Part of a small language model's weights: 8 layers, no biases in attention or MLP.
Each number is 128 + 32 x the weight over the matrix's rms, rounded and kept within 0 to 255. Layers, rows and columns count from 0. Numbers have three digits each.

# q: layer 4 attention query, 192x192, rms 0.0489, rows 38-63,102-127,166-191, columns 96-191
# k: layer 4 attention key, 64x192, rms 0.049, rows 38-63, columns 96-191
# v: layer 4 attention value, 64x192, rms 0.0435, rows 0-8, columns 96-191
# o: layer 4 attention output (transposed), 192x192, rms 0.0436, rows 0-8,64-71,128-135, columns 96-191
q38:158128076124172084134103140116111152108084130153180115153102107123086147081110145173141143114119082105107162164119139170100120157120170148108200145112147191151077099161110106109129139145125120119126155105120167105137150091135114138132154137112124149182097157142111124111134084134166123101
q102:140121144132136128126143163097165082105128147140162117108179137142103148133129129132129103121151129187141093108121129126161135154143109127148136176166119095100137131140126132121136101126126076163086118148137108099119144079153110106108141128075118188118138108152147112105132174138163135142
q166:123100162152121174106112131164168129104110111088180072146132131080109127162149166129119146132118124101100108100134101129134162149148101151155105141084229116078133097140170138146106113145089087103076095106149117139084174123150118179100178131073116122119153132081134173154083138123154148129
k38:152138121135093124133107109113113134132128153122135117111140111098151065127139134127140084139096134140119104122139121117169133129144145117113123100126125167105153132103068108138131133116164143145102173166119068120128139122143104158133140122112160123118124171145145129120139077213072118103
q39:127133137115117111084105131115137146091107142132142113135153119088122073151114112135189115074130122083182173092131153126143111115157136132132113128142033102121107170088123152138067124143161137140107148143123134107101152123121152168121142120179091111172162074135128154070142161102106154158
q103:140121100102152135103136145108090161072106127150143143100128140142120104093103103074105158127096127101137080133117170158156119150108151118090131119151113156137086151113084116107128124111133197110151152161128146117084099118143115156162101161091138113138136093086147155139153091102113094120
q167:098137119071110090133096171117094109077131128154143172117083137095120122066141175117194143093119084068126130051147066134147124168128148090102148162102096132186120165134105168080145157183125167130121097107149118138059078097090178155142117121173187069121124097175190124087163100079157169064
k39:158104135195138139103117162130157163197173121108157068095148148118143174113124145165162168164140110127096156170109131167101122139084125130107145168161163087063148055171184128119149056131126110149075137166163166107143146136156105166135133115143073153156111087063093110153125168111181112161
q40:134116140157185132117189100150137148106085120184157114156146186144123157092075156240172158218090121176175125112163108088224125129094094099151142125118098131151123162099171121119174137119122123149096099090142158081053107154147092188089154093132147104157099085083098146144115138082178100164
q104:139106178052111153137175103121177120088115116101160126152159140149104122139158126130200111215134108105132165181177148157105114144102098137144125138135105118194141098111169161155158144097159140125126181140136155125108098115155174155155121124168140164096127109157132130078135152127177157116
q168:118131180144131147061067148128086128131147113141140126142125188142116162106154136150133114137148118106159120130118150140129147148107126125122115142138106110140150159155177141101170116133116123120115105123125178110075119114139075112157099081107148120125066130157100120128128137128132098083
k40:133124127162131133214119153122123052123118089127086186149160095127062110132114107094145206100129138113143043125110105126090172114120111116112096132160134141140121138090126097182088063112171075079121121186140176124210227099129123126052137177197124153213131129201175114112163201174049143156
q41:079118130114101108146111106069179111164180095123121173122086119112123135129140120100078088139116099120165141119109169117068115076096116158073138049095169116175156086142112087093123119162128153127111154173146062138097194108176182143146124180132142079113110168138129117169101113177155157091
q105:135109151158165051107160131102146141175110156091124124113116121134170143138126151118095124162130146131091132132127150103131115152123142180162084105122119148142146126190106076107108140163144134121108177131166163187143196109118122096150151091103102115095136107152118125171123137111111142117
q169:137149097151123112174074071103150147125128116085083075111096143149143117155115208120134132175118088157109129111127106056162164110136141130104094117110174114117193132161135067071131128100152099119149128147134105105129222142106132104177126160116109123185135134125098060173090144133141160170
k41:109123126114109096111117117116110091122122151170079164195089146123139090116139117124117122162121140143125157150138105129091108064143124082095178162137191159130116187145076173115150170099176106144131166093142103110127131097110127125137109099112137122137082145125082112190119042129168104097
q42:097122140134153113127087127157131146141136089121110100172142126129071116073126200095119124158126190185155178094104122079137102168104186095139191139087167137122150136188138111114134141117113091132137177126147096122161175089115151105207130126112092137106140167115161093192166101151140129094
q106:122080145130132137105109105123144065101123113145180116179134124125150133119121129169088070101073112205122149154106118105141103099142202136152156149121159121080116118136126115146141142080110101122073091118131085110127127130123095118158138114165122156122123131113120164137150108169142122177
q170:145132132111151132128144095122154106092181101118165124170092121124136145125107120149119040125120113217107117096123096150092132065126165130119053188109115073073135136163134105193157127098148107158112096093107114134136189195106126140117129070128128141151132102060080132169091121110096132179
k42:086088088133149111118124104100133140163122144153115109121100145202137114147119107090134135107142188104169102164140131166130119175166164089141119071127137105154098120153079113145134154106132117150076222102146076170120148122078134109139097096116150148129112136142112123139137089123152137123
q43:143174111127151161166140117170130082166149108092149164071145173074179089190132144137140188123141057123102147192227077092106167090155076114107084148136137098108185137085107125168139138086131110127121131139064084176105114096066127116149190150158134208080074096142112110106143177091109129127
q107:117097072136107131148116117133136145158137125114150155116116143103092095131125123162128126114132120131122130186122096127103091157122111138131137099125155079158127117146165097175176119096131127131194158131121151143175132102129116101114131132155155156149135114110084165146114152156138146126
q171:148160068098157154187115145121086135105146114071134162116140168135146107115131116058112091113085122116129131176159173148103103167149056138160132125146137122132125087145140141127166092102117145143127151115075148165142104083204124132106126122155160031139147090123064102140109121075144142135
k43:121143139107163126131071118165155118128122087099145147083174151128099141118155108170105186129141073135104167135119092154134108120147107148149101115149105186151096179110185108176068136121122139090095114172156142147136106184156090098121109077121186149119142128202127135093143135129121088070
q44:093151109127079109193067160135187110144192112157108167122095137084132152097145160131097102126090144138115112074130131097089159106164145149098131068087185109145112127157086134140113147101085138108156151110126116144130193140095174106145090112114129114111106194085220108154137145175095190123
q108:142111145143103134094090164170118169164175145142190148139135102120134146103120115117144082156144142162140134117145108108158095101152164150182141098116162068130140122161150093104114174122096137091055098083155145147122112147122102077126092143085167089137122139125111170101098111152112142131
q172:147126163128143121147143111128117093097156124127172123163133121104103124129128109134118137146071111186091113089138100117106151000185177108134093154100146103120094133106133115181164128150105080097128119130151106065137136084161124098094123133130144144160162089113120142113147127176120134101
k44:139099069110077127143127144131098148132136171164102081103137128168103127132132106114108102170084142096130112119134102143140150139150129177114121137129162085134108163142061156125154104132088162152078139157152107113136099130136143141099145134115189120105142132130132122130170098152165151118
q45:158128134151079124085066192121098175127102118139126165152101162107113216104151090175129139104145131132086072122109120108093106122130120109054142122107107166146119129097088115195130218123115129180149130082117127134142148169096113138124136151177066120129151114117113165145163150138128132088
q109:149105123187150124114116131141116103148149105139101085092155156124114198057140153176123129201124151160061124106110147117141127123096137108093175174111121134122105107132134072150141088080124123144105127140171112117123185136046086098114130157151080107138132143079120207133115151110147167057
q173:113099122175156120151104125162202154136104125107174113112082082102137141177157086100083113126114127101089107134138138108141124078145133166162079128117154196094187123152137095049119089148179108104114139179081103170170144168123158118194120121066143143111121160126135134160089096066081133094
k45:118139119100133120199103111149131089125158100115123102092169095154074100093091141118149170158103098152144144113210143112125181135103129135166093126174130116132106133163051143113109063120167123082155123139110125079094152086142161198128158152133126132154127110109130066177154120158188162161
q46:121141128113151147102153189113119160127142135091140160156126178097099157146138079123155130136161107195117119106128108119089114163114102144106152144133123105137083177120115160139162168079175115136155136081130118146103097133078095103166085061124091139113096145107134120131115093112100081105
q110:134160152130184133175114105137122130131162100125112211149171171103092142095163126097117176061163074108083097119104121188115173142143118105110132178165075104154156103097131125105102167167112114108166037116080169138119146155141123140068179082122095192128093119141141180165162147155107122166
q174:135168156101138118173179120127105105099130098122136190155197144119093179064166153185096117121166131107125101082082169171106143143099114096129155137173123120160156091121087147082097124149131136094146098134072160162157132157124137126133159053164143202114083094096109131129075140141138134129
k46:178192078130136195126147065123109139086127092150118129119195065086149174151092142105134147181125073163110100073125110204189139145109151135125090146128079111140091109120140142099121080139088165113070150139106161112124102191057174098080137080171148147127150066133106132159173168080221139122
q47:136159110123111138049134137148140106078151141071141076185139129102092099167094124145173185129106131128147126084146155130151103168146120115111066142133069152113176133156149090141104125135095112125173116161168157127111132139142160198102163129126098095151168123141156128122116122109154123157
q111:097112146149177153090151119131074138176146105179123096152129162118138136146059104170161122139171116110139091113134170108143156180131084141075160121138037101128108095095118140219163118118144109119118095132158140143095146130153142174121121065150076134162141072138168142188114112143156165158
q175:139109105138150112160144081100084189160111077092156094108128199198171172116088106128154110132137105135171112125072175142151108199119202064070168203167076121187144129109111129134123202166084225173146082127142169135103093147081103184058105160136114137133174133158116114144154120115144102142
k47:096139117120113140066200103127151140162105099147141153144126087192078130104063083094213151157127087099090151146132147121090155070075129094066101188170159127100131137114110047125111145127104144121142115144136139148113162153152111112154123117110103142169161103092094144075143145099058082140
q48:107149064126126088109090131092135086142151134079066138113093056130165131106098160101089076119129135141139170116122143081113116123166153095068170056124161144115141152156102125071080166163092124123097175124114064116195148154148178151134102126142171103144097199108157111137073138142074132138
q112:134144093173156115104126124157092146191100147128086129079118098094152113100122162155132069109080108158130212040160164097159135064157132149116094125143200162155113079143095121076131153181156118156186133119076129071177210151105158156192118119154150105119159100110072154139084144099120058208
q176:237110131138127137219145041122187138127129092144141086107094121126128149147182138118107104151100121133118166110167167135153173087114126127169085154174169179154171110112068159155144135118175141148110182177090117112124145091084116186183171224160153201162113137140122081134033170178140126094
k48:121171095119119136091135123105129134097167132130131148132119092157156121103136147154136146142131093117162083105125095173134140139082119125092101115190140020123160084126137133157139181215137164151115135097137163136070089141174136142121158136129109113147099108155055123132120129115136192152
q49:140121141121134143130188135120094135086126165123139136132146088138141179132140058211169071135146140121091171071182106164116129161102164111178119162128102124182092137138175169160164161153145136136157178187137119095096126164155134111094144130107113129098156086156083176126091199146127104193
q113:035115087001117152174139107036123137105137111118092164130146160178132113160089070079156183039106109065104153130117169155115189180196063030144146194109100119130133021098059157150116119226103095140207091125103158098113115149117121194054077093127017071078125157196085127076077152156127108191
q177:151109138051107185147204118158016158097186150169148119130181157159099134107135152119166102109175096187084076104085154161157083097099111094127114182160107067175154020039120121203163136196147122085110126095153148114099113118165075142060128113122113108135137205115172097134108187136111122191
k49:177128143128170104061129138196078082115139114141133151161137176117131132125150166070172131122143073160149154088103110121121159153163117101102097130133136114130141107086127150088132068163102134142096100160113195096087130176078167169090131154172129152150112136103137155206127186119136121128
q50:122130151150147114106159098170090115111116135086128159182144111094122193085167146149170131136091101173093129080106141149114150098079147171117196123168115181146072098088144066173148165143098150134114077076145148095103160145065090121153117121146106125140129135106100151129133149112152090106
q114:168136099187146086107190145196168178132098144139167158145172084101099214095114147202129186166168095177121093096133025122110118158096173112126171176119162137094099170153206099102076141125069108142145106112090190103120127145099090074155118123101139162229126082143090183115151166086190153100
q178:165161101183197086156107112173142202105101142165140157122190164100134118107113191195159159171130151099136101154156069119126127088095151214137113116058143078089126104133147022061137166081144116124110068090156173063158135152151137061114160134121127197140110128083083128118085147067133130157
k50:108079163124164090105161080174176081099127145130141141105202146088104120133105156142110180135140044097160148153132136147144203151146051156104122122139149108145125108086139090119070111158128062134173096097098170126147135143153155120087168048136135172153157097084103120105125143134158068123
q51:127149120131173138093143131160160120097096135159164118177188122035141145092087173127162165116164121164142106140117086175163127150127115171120143084116123085118151098168183133102133112072133135088155108124094165087109121122087082116117120074194181180142168047090154124137119107142156132136
q115:142154043121107096167126116130096158132139164109144142141123078093118145143117105116168157113128095137107129118189163142141121150172068087145109081198083161136125087131129144121131122100107188044126083167055106120090103181160134132177214056160098146114139127183096200126052132136100044138
q179:091076093132131141160170078133108130111073065167115183179117117114122168105068165097175171104094015170118131077089142176124218193135093102132140123167032082181134047040083212116111104120118214083178086086022140188084116112137114179086156091161060188127146081138121137104148196114157067170
k51:141210113161117150125170096120102165152052107184052161119125170047112172102137168093114148108150088122142086099071098148159148160116115054121109165145094103162104073091132153082141084107141169143120043134070163138141118155161128088089145089163127165187123108127099134101143152143135038155
q52:130118118079085088155081127128155113144175102093125108073093105124132058100081144102078161153109071122134113164124143107114125131143114171158109105095159151112188118151127144145080111172141133188100128118078129174142143060122210109186174106131126090150107160153134129159180113126135128108
q116:098119131132118111184094212075174120175132099121120176134126104134176146101077069146101175102100127159126139108100107175143175114096132100157123109111163191156105223114133125136104152098054156160058163085073130174204091104138134149140101136048198109058055175145131065130176121160135094083
q180:053097136146080118172137102104116104122107087111134143102145152130118176108097067107083097095042074167116114156092124166096144142092113216189125166213186113125119170095153138142101150041138202130154173136068101188052088044182126120100133199142108186149110152135062070188138166147120126128
k52:119122131134088106117133094072139148131111115161161159113100173127069126102101126168203092145101153182132034083122128123113169209102150143120109196110107191147079130118206093098080134114118138189075081074097091067109115119115117142162116207161121105165148120128082113084097110116115091165
q53:087117122119056122154097139139126128115176124119100163114126098134128122154137156098127120120137104190098165161107099085106129105115134102145110118145118116150149153120083133110143150135173133087126133141094072169155114129189140106129057198096150157150154160131125114127069119134137134123
q117:125123137094151107159118088139164062184229181131135147154138127154154090165151159146092151126099184138134098147085133106116055054155130107170116102094151098081102097159114075127083113173155063112048181119129070186137152071120079091137147192114152103173097122112121079171110082205072149121
q181:128122162108131048179090112144161077105178169019146119143110146144157112120153188087107133177154169140143157140130115060118049085171128138130118068077163108079139154230187084083069119140130055129077162111223119112243124117070147097155150122119192145088170146077098064112144094102116148139
k53:152095178106138124121135105151150115191121159066086120113118065140093074143145204076133199114131179156165179101097135098097162145085129126121106072124125141109115101150091132117107120112116100122106133127152080117151124101089108145148116160114118084111088149109156138144056126129176181125
q54:140139136157129084115112123120138124121166111133134128164119116118147081158135134124171119138128121134124198099128106124101099064112091115183163104143134102125181151132097134118146113153136133129098171109134117152124099112094104125155136135072127053134166123160112111128091118146092130123
q118:168089157159120124125135177141163127142086167116121125168086128153126150093096104141095054111162196070118149124154108099122131150104139110134135118089120142145176210130144146145117131054111130060152121141226060138144073081159144105174067103108144097220123128142144139117085200148107187140
q182:152092088153138081080122154135130100154114137094221134109114146080153103139142139188107129185134172101097149129149035096148093095152110083149116079033085131166137090131124146116160127107087085096036056140180118148231108128113150095209138074143136080176110139082176176126158042125077198096
k54:159077156189116095095129110178090085102102162129148081170202092177084147176142184139127102141157121119172186152079154118109119137121129123111088128104082114169127181050145170149119142153227086103136089123182154197152117095125138085192140070174142148134093099069168153100134071103157102109
q55:122108139141151121083156124193112162147132110102165114109123116104174112132120106105156141129158104141128165122092085109138120105143163126064126160089129174118132122211180092128109082040139107166070141085141174130144151138057089110157129102146158120198148100110129162139139088067160139095
q119:187085190149119157108176168147091147166076145132161170125125166090084103104078132180122083193154119135159140192063074087155130085071115146139124139098172156143173220102175121148119119115128104134140133074165136132104100084166161079164070121096117147152137148080125126106131159061146124111
q183:062154104139130085157153226117189079106111131075105108116144177162085116210135128111080077106165192080097202153070064157080026041087119127135160080071175159119185147160154109092141204142096080148100118096216141156178087155193153060137098156068133074106082178086152131083163091107081120096
k55:091111124098106110139065113144125071139126128101098127092080119099125094132146173073083059148130178155141103175070179079083221178129107168097046109101152134115106090157099145075130138166131126098097164112154122118207102096173119134198132152128119136077119154181068130150074117174058147124
q56:123084177086095153111155129114140155137170155151123149143131118141093091172146075155144144086181120158119146154196149165086115069115120122152153133188160117162162142136070177175148146167153083111084107128149144139115152077163157132115128162088196135123137124133137087132157116115106142165
q120:131134111120124104116058107142099161116087144150193093109074114126128073035122103169173130127137109134140142134138128121126130131142109140165200152114159215091084081137130051082155157147146130165073090130097116139103084129135124166137140110135132153108127120116077110123122094126131121119
q184:107216111135117113086096131116097136184102150143136156095116123185127028102061097146140129134108153086119091097139107148165095112138182110154129126117138139132151185131109080174098131109169105157070124137117111153133108116159147160132083095097122146116195127147054123074090148140148085123
k56:128152105156125167157096129179107126139121156106114062158118150140137133117116130092133090112183094109137110116173107099142119201061195127109103098148109122109117103123123151095122175185112173097127198131111073200082172148153129210072115095095124135134115146083103119136126097127094100127
q57:147114111136130132109130125140091109086155116127104093135141072103099095155124088131131138107070115098085120110100143152120115145135140160116105178140107114153109147080120139124148121125170102126165167083133138153115197105119093155132151087146129143129151098133089144155099138192092118187
q121:134114171156130147131125116150146125111105121247103078138085054131159119122107021117152125175126195186201155119149128146120144151139151013145113163148075083149092134182191159188127117101125136136179124155101135110062058104158131143089055107137201100143111126185157161098130118158083019105
q185:172096137157142121069131124111073133194134108231093049186109169124157090111119007100088117136137225140135149153104150149171128171143073071155139121150044184175156109160105154221118095095116108124189080147139154104034128136135123194089089108086066131090173106139180159157145168123109073060
k57:116095169172128127103151094091123059172178117115151106219101215109159150088078178160163080208149143169111102160119120170195119112137104056174153133156103113118134161110079188116150077157113045156150111037194129104161113092111155151104058105177076210113109099106123162138125137179112102136
q58:123120146157078154153174175147153140137138139125131097130095127151126082107076078151176130102142175145105132148110156164119167140123146160156156110199091119129117109100137179138152115147090139117198127206139147145109123093121145166105133105078145123129120203168170122128157074084095145161
q122:093098129071108128182128098116126174097142154059101194166077141151133041155135151152152068087129146140143151159049197167131129186097098094163099158091072135127078110114109161130082070156105151160137130131114190132119095181159179154174121097116088108120144136118102108145144054107144088160
q186:100143152093101178130177092121159160147164203118202094113109117137124120115117119151157160063088071081175103115074161149146149204101090055111143131124081141170113109171128127137113091109204138192178144129105070144110086103163078175104141106115093086136088134131160136127141147129218140203
k58:118154144106104195149162179113120124120114191143113119152142128169106074192147181146104171134139075091213104100063123091114102164106138123114165107098109065164144132150079163110097150098138180107135123093145102109113152173117094081091118126154089021118095140089168112150130142163089168150
q59:110164142126115125097133135161152162144124158119158125122137123107130130129115150134113139164116095103142139112125128133084129133124162167128120150095160112122149141104109055145108178143103115173103080068130153131160174110097094139105092091198108096135145145165062123110152168104139081097
q123:123109084117062103100187168155145166091071136155049161191198118100096183097145208085100154137118082180089127029175082074138152126050142122152175054098105141118153138099168080189144174123160123110119101099111139178145125095084119124117111150182146194165096096088166160102124111078141176132
q187:101118149169117165120190106159181123085091120049062161166219189136137122158096169064068171093055085097141135116150145164142148154116120149145148128127136122119083075146115134130062130138148122086175135146153146163084148149126153135150135172128091083100178179079147114157087117100143171123
k59:111119081198114103143078113094175099130128151166122136113124172102114186152140070134109236129116102111128081139134117117130102077182093100186084151135181166125101123138169116160091130106135125202111139163111083142151125136203163128088169104124117196165144145132101107110056152133147158132
q60:157122146127124100123104106172100126114061140177121149149157108084095166110121122153079096118117151158116103130138149190150124154114099143118162115150118168100130189146119140158136167135119131117136148089105183112151064139086077121149137157093136182094153153099156110163164120087130177107
q124:170143170166144104106166123147212115130117095094131153147105112092135121127158140121138153124171156078117120102176123113107115118136119125172068098120162103109102108156135064092107088099113094127079155129131141128155172095106131040128142138145127149166121113123146097181154104141097206075
q188:125123148157172111117154142107157070171135123114144148139151103140140107199132150104146156142149157162152197105119125114150070108185148160130091086017145142097169090219115089057182081168146058166088084075156139129178198159117118057140141180121112104128078088119192146101084099119090138093
k60:186116171123131105136124160173171080128172089122105093151160111156137115152177115097126168104091141125157199151099125198110093014142164124152080121119159135180130117137133142155110074130112142104180115158121088115141132061216171116171133135081172135059103143192148139171152109159129115088
q61:160158104168124107169125085123145139124144109140106107135108134152143141094094056217160102133150163163132117108084146081174102151147185078097091149117114053147119110135156156184167179153135176122171136173118118120077096147115117097129098083107160167060096121084131115147091132087117144112
q125:151188162137156113095176124165146116115141107095090101100078165208113150108132119081163118167191154128140097160182162091134094150144150113140109144095125151120103112170139090122167110121135072142151168151116136100117162116122087160088142166175159138145100077044122149162092113151104111140
q189:100145152142116118148163125177157155104154136112174160159124128185098113174137151083090135119162183102156090117178114064129043078087165102120100186152154180081171159114147111059133100177196125123071112209156169107083132050162107142170102146124175073104138140073105131187075170039087117136
k61:100101159135129166123136148149116105156130105166077152146127139183080146150194195128124121118188093122143132075160153091115089079096120137146162187108189129104168122110058150137116154170202165111122122126204173136087131150113073142119168142142163114091140085074126153124098137120138170162
q62:111124164090104128138120166106120133064130155196115132080112108158118121113093128193118097131125120112115144133100112135117076105131156152125143195072197162155107139153146087200077129143122128156105126084124127170117152101175121113099117129116070170075092129105131162136173071125142147097
q126:171117118170144143129196154118097151102118177202139112144132064091164114093182124145110180168159117099100192099076065136148184169143189119145094132134105152106078188152191119121129121086083102087081127161157172152139108118115151094125109134147158111203143163188151185130087160099121113137
q190:099123115084187114073129124166051122131228121088178038141200074094102162108138180183173164183182179184057151120115024172183092119137122113135149139081097037148059051200209172126189143151158043146083101144170121073172062147097149118161076034177131188197118119159106145057076093130090109196
k62:159125083104195109078150115119093027072184122048184055109162072101117139126150177156101175147120115191175115091152092126125167176134144181137167051081175091147099060104104096193202184151162025159116143144147101094091100113160124166162128114138168123070081090136142121173155107139124141154
q63:062095123119153105168117176144140124153135104126136085139082125127127128130097120128103111084122099124123151140127071186095137111131154130124130066100118126120136098143148071140139142105140144178104121082115121136192130130170117157089116091125111088087141153147103145174157118116124155076
q127:089126107148108127129120145146093164103124174173186171120132156157165151073118136164103149114160111181086080085074059156158123128139095075099181133050181093142115198114152076157113157150139115144095092088118119196128156050144092150123064075155138145117058116124103187106109123118152073063
q191:137196119037116095152051114087144085080141127119146147130139153080162142043119098184081155137115097113143121079132093178166139144183092077109166113110191082127152164132104080153068107106133107187090179112122100159142143095124103100053092152139107110152166143179079127102174096174221130086
k63:114076090126115106164120117145058143113122105101135111081222110091092165088100087110125136143091082154095124111075144132105162133106134186083161160136162146123097106179201116128089124114113136177105156074052139132160108087118122145139105113126147153157199143094079140141154141109162073104
v0:132111122153167061129125154095104080122129187151106188120136143123154135051115117141165118155170063147066163143127128084120143161106188115159129105145148142042085108163174165124105128141152065121144123132155162118163119156153126163094130099137107115133065118129134134125092076126120110179
o0:150150172079080100135132119109130091093172076137139113097099150090112167072124116074140166156124104131211205118128087207150010117097074177109179157134208174148042113227115113151184152158121095103118124127112118104125139236118129136236110094194130056065124153090114122117119109132126093068
o64:162161133141057179180139163165184122162150094188146119102131137108093207109142124123108140119099137130159087104082173129188116095140128097157098165112134140173114167131137157144084119106100172106086222118119135139110157153116156091118152095147122118172117162114128108146114118183140095114
o128:094110120172131150149087087016135129167144151137147197155201151161121113138136146077160110143102080124137104177095188121087153108067063129145172112129133148153157140139180153094093120128110158133120095090175183108141110122077155124088127094130124171116133128076132134114136174144088076127
v1:133191082136140119120158070139134099106115112111163091119080129123101100080191165143075138170140092176148150088161145149222079152093161123130134072187138125111104155132100138138130124150185118136130175129130134123071150066114134100140119126114142081175090097172145108075108176068102107146
o1:100132112137169118112128116147111096100113094117128111180117144088082086057158149140131117169110132060094138195098162160169116140112079048121183125097141123107098124125110068151129184084148080186153129085051145089074065109103121074099142135143092118155090158133106116194159133080108092130
o65:153073113114130203104187189109144154163124122163054162144169109134127137127115148133084108062100110099104115184136128119118116153100080036242131215188135112114111153131066173148140097146100172101120089198130086097104107113155165142048156129139115153124123122189093112111140103116088135119
o129:114103124099072125072175167131141159061103130105122143137134109117152125143120119086077107109110137135166130167116146138111125115168146112165132150177132133096110118168158108097091069146110123035133103118103110093129171139157121109092138142124129077130200110214110136126152124102089136139
v2:073178182164184107178189123143111154128109160103149121161207076102093118182114142146075112081148156127137152137152207127096093173131226113079184102087097113093131146096134124107139184123147112074088069125119110163107094120086136140152112068135106168098145122136089084102130139203199142125
o2:086142161113113158082189085140193098143108082090084102162170075099151134150112150131113188186133080115155125151100131087102123103176051112180160047178112135081091107143127083175112133159118096116157142117190147107107087085158087096083104157149128156148155094118101141157168152123089038149
o66:145143077098143137110150123081163143121131111090121148154151115121169187102119124184153155128134090120124101142131079131115127100177080090129107074149152079116106104117115136141136153154125152158169081148131087124138121066122094109075088127116163178136128116125153179132132158125114100129
o130:152124102119179083149159146117153135127138133083155192110144099138121144151097144137160136139139092126138133116148099202099154097154108116105111105107169086138087129111107141162153105085137185130150041147121098105167179165100118130108127099150128141153081145109165118102096063122140149105
v3:162129119071139171122123168054102160115180111142110113142142194129139087161089110180081078119153146097149090082115125163118104111159048158154145157115137150088126105173123165115097124111125104129124047056136118173126143159113134162152093132165110194161118141104197157027118093133122181116
o3:106097176139114120057200144209170107139066091094143090197144188087061081119058182164109118113135234102183141163081123109059104171071168173122227141119045075130135132122122048151113041070118112102110123096223149175122132130088098080169124124155095121130137198062180180158217141105063136083
o67:090127161143111136147057143181166105123140105126117150116126059144135156109137110117154117131126141120100144103165114150125197121123156128078113130178101083171121145140074154106129136140147146112129134156147098160127166126132114149166115142143136117117104155091215133113131146108116161142
o131:122114172147156111118095141113109154096163093115126085110074125140169108097141093105176120122140161142097142137145131104123149130101144077076120119160128128107114151120128136085123155142123115101126136109121117131080126133112122128142180130094126128061092118089137162085092136122165147120
v4:133105096078123129119147168143104098136143118063169109106062130170090101111099109150205117148185123129098125168105136111133045115150176107129136134113065132174184155144126111104046096128153163144129141128081134084124134154134160190176110123174122132146150144197111159098070105151145146125
o4:141158114105151135048184161139099112139110077120195092153142200103075111080123159144109123174181167180165093183078108139139124149091142110090114119106099107112198165115122087166135124135131119132145075005188149147118121145064099106028121107080077114082134076113167186132164169055129097079
o68:122105134128099133086115139132153084122132104158084130097191129149138127123164143103151140151175138133133127110154126097117205155110187135106045133105084176130173127141109090111113176152198126102118103087115131125172132126118090099133085141123110115118131103104255197145107183138132129115
o132:086110137162098078149070129151165097150158128173116114129115196150083133116180104077124098164117147087162094162159157093072116111134090102133086153141118115146199131086136085089049083114162103119138166118119115098139113183122112111133131147147130166143122139103158130162113166157127132178
v5:114139155159095173191127122147195112093165071169112117097151151095113158092175145140141147134140149140139095130080193107080087090099167079082117104161066037128108120116123120092133139105129116129125165135075141123098133149164135078147098165109138114125064110198173061108170114155090117109
o5:077214069118102153127191171152133116126199062146127173109078091152100168062051072152139166128206131102120148125156105125120132101184214088107074188169120115150161122146066188136113169159178102144160155128123140127087122134047166139148219123107111130144074087139139125104158100113113111155
o69:152121086118111114119182144151141156138117144116158127167137108126098176062152128117114144122168108071186153089144146118091133113111121146166123142097123155104126154116137081106131150097139132170167091123164127153109166123099124134128127119143172094170126121111089127141124122097139134113
o133:161120116132132093127087111177188115142088167179203100133161098099207135158181126143117144098157145126161073146092169138140041114105052097146075129112086144135231130083134054110136091136059171131172167135179092048159125147178122110135100130204095099148081096198100089114137090074092159157
v6:115136111111167070142113091135119142165184064105125159119102078162111172116118143101124117114109187103139105113173140116142155097123130118172168171166165171109135074124146083100131141084148144137137142127145115046112144140182156148146187105134192151147161115129072120121096055160085120124
o6:140114134132159082136070154138099106130125118121116112097154081149107106113151158110114188129104106184170101150095122127160120123142098104154113130105104109120132085141115106100182146120144082148131144137084130066129192122077145163157161108106157093090138139120133049129139112129140058120
o70:099178112129092143119069080082130124113148107132145109086045092090126052135127107138173138132109138203148149120093165105093149118121116131100197083079159146149161122137140129075084140116112103106158138098074130151098085144107078096140110139082106131107112070101123150129189184170144119127
o134:111075041065105167084105123108104150063168118132131125159074108125065122120113128063119127165150141112138118090136146117164111148117184154161134162150140185108164109160104145110111096168140115110102180071128168115124140224129102144127119137060166163147108085145163139169179129126193136155
v7:167105125157130103110114158223121125117134092104126156104106102174139169146104116181120175127116125121151146149113133139122091183196134085133111175124131182187074138165124164070129136085106154161088164158156098152116149057136162123134085133152099159126097157099217151103077111167161102168
o7:097095116060141117133139120120072144151101160095116114129126090126175112098090194122160129072134148098085103161135111145091057127065160120144135198163164090172152097101108115126160095182086089144070095143110142118097141137132151178067111167127131205122057136106173088133177170166115082101
o71:119168126147113154137062109131115144128185093111130098166143187089116091095114108159163114131157153107109133128125122123121108123064122103132139102109145078103152107097122119147106122163130062120096156123125163131158134141161110108131065122123101089075100126118161118124109220162131139123
o135:108130133135081145094097138150156126146165124098089119105140154097158101105105150132116076139136096154169076115136130053087108123107151148131109092120089161093121128166144133144116134098116144096100176151139153154139135099109135139155118154127151143148127129164128130145095124170167128128
v8:075101120116046139095128159042145095127060124097105160131143111110165104109068083136123116141112151116189098089080098104111105135163154107148104129129142099172153096124171155145123124174110193154168114119160157168103181109108067179171110212127175150135171136121148154151127139110163087101
o8:107121150133140198196185132091128120166187163150136170176156129130152150146154112175166133044162119189121131152197079153099156146092161125144077162105113111115079142147160141125114103205118150063118087151123138140228114131156129161104098091040121099078169144145134095126140154159149167136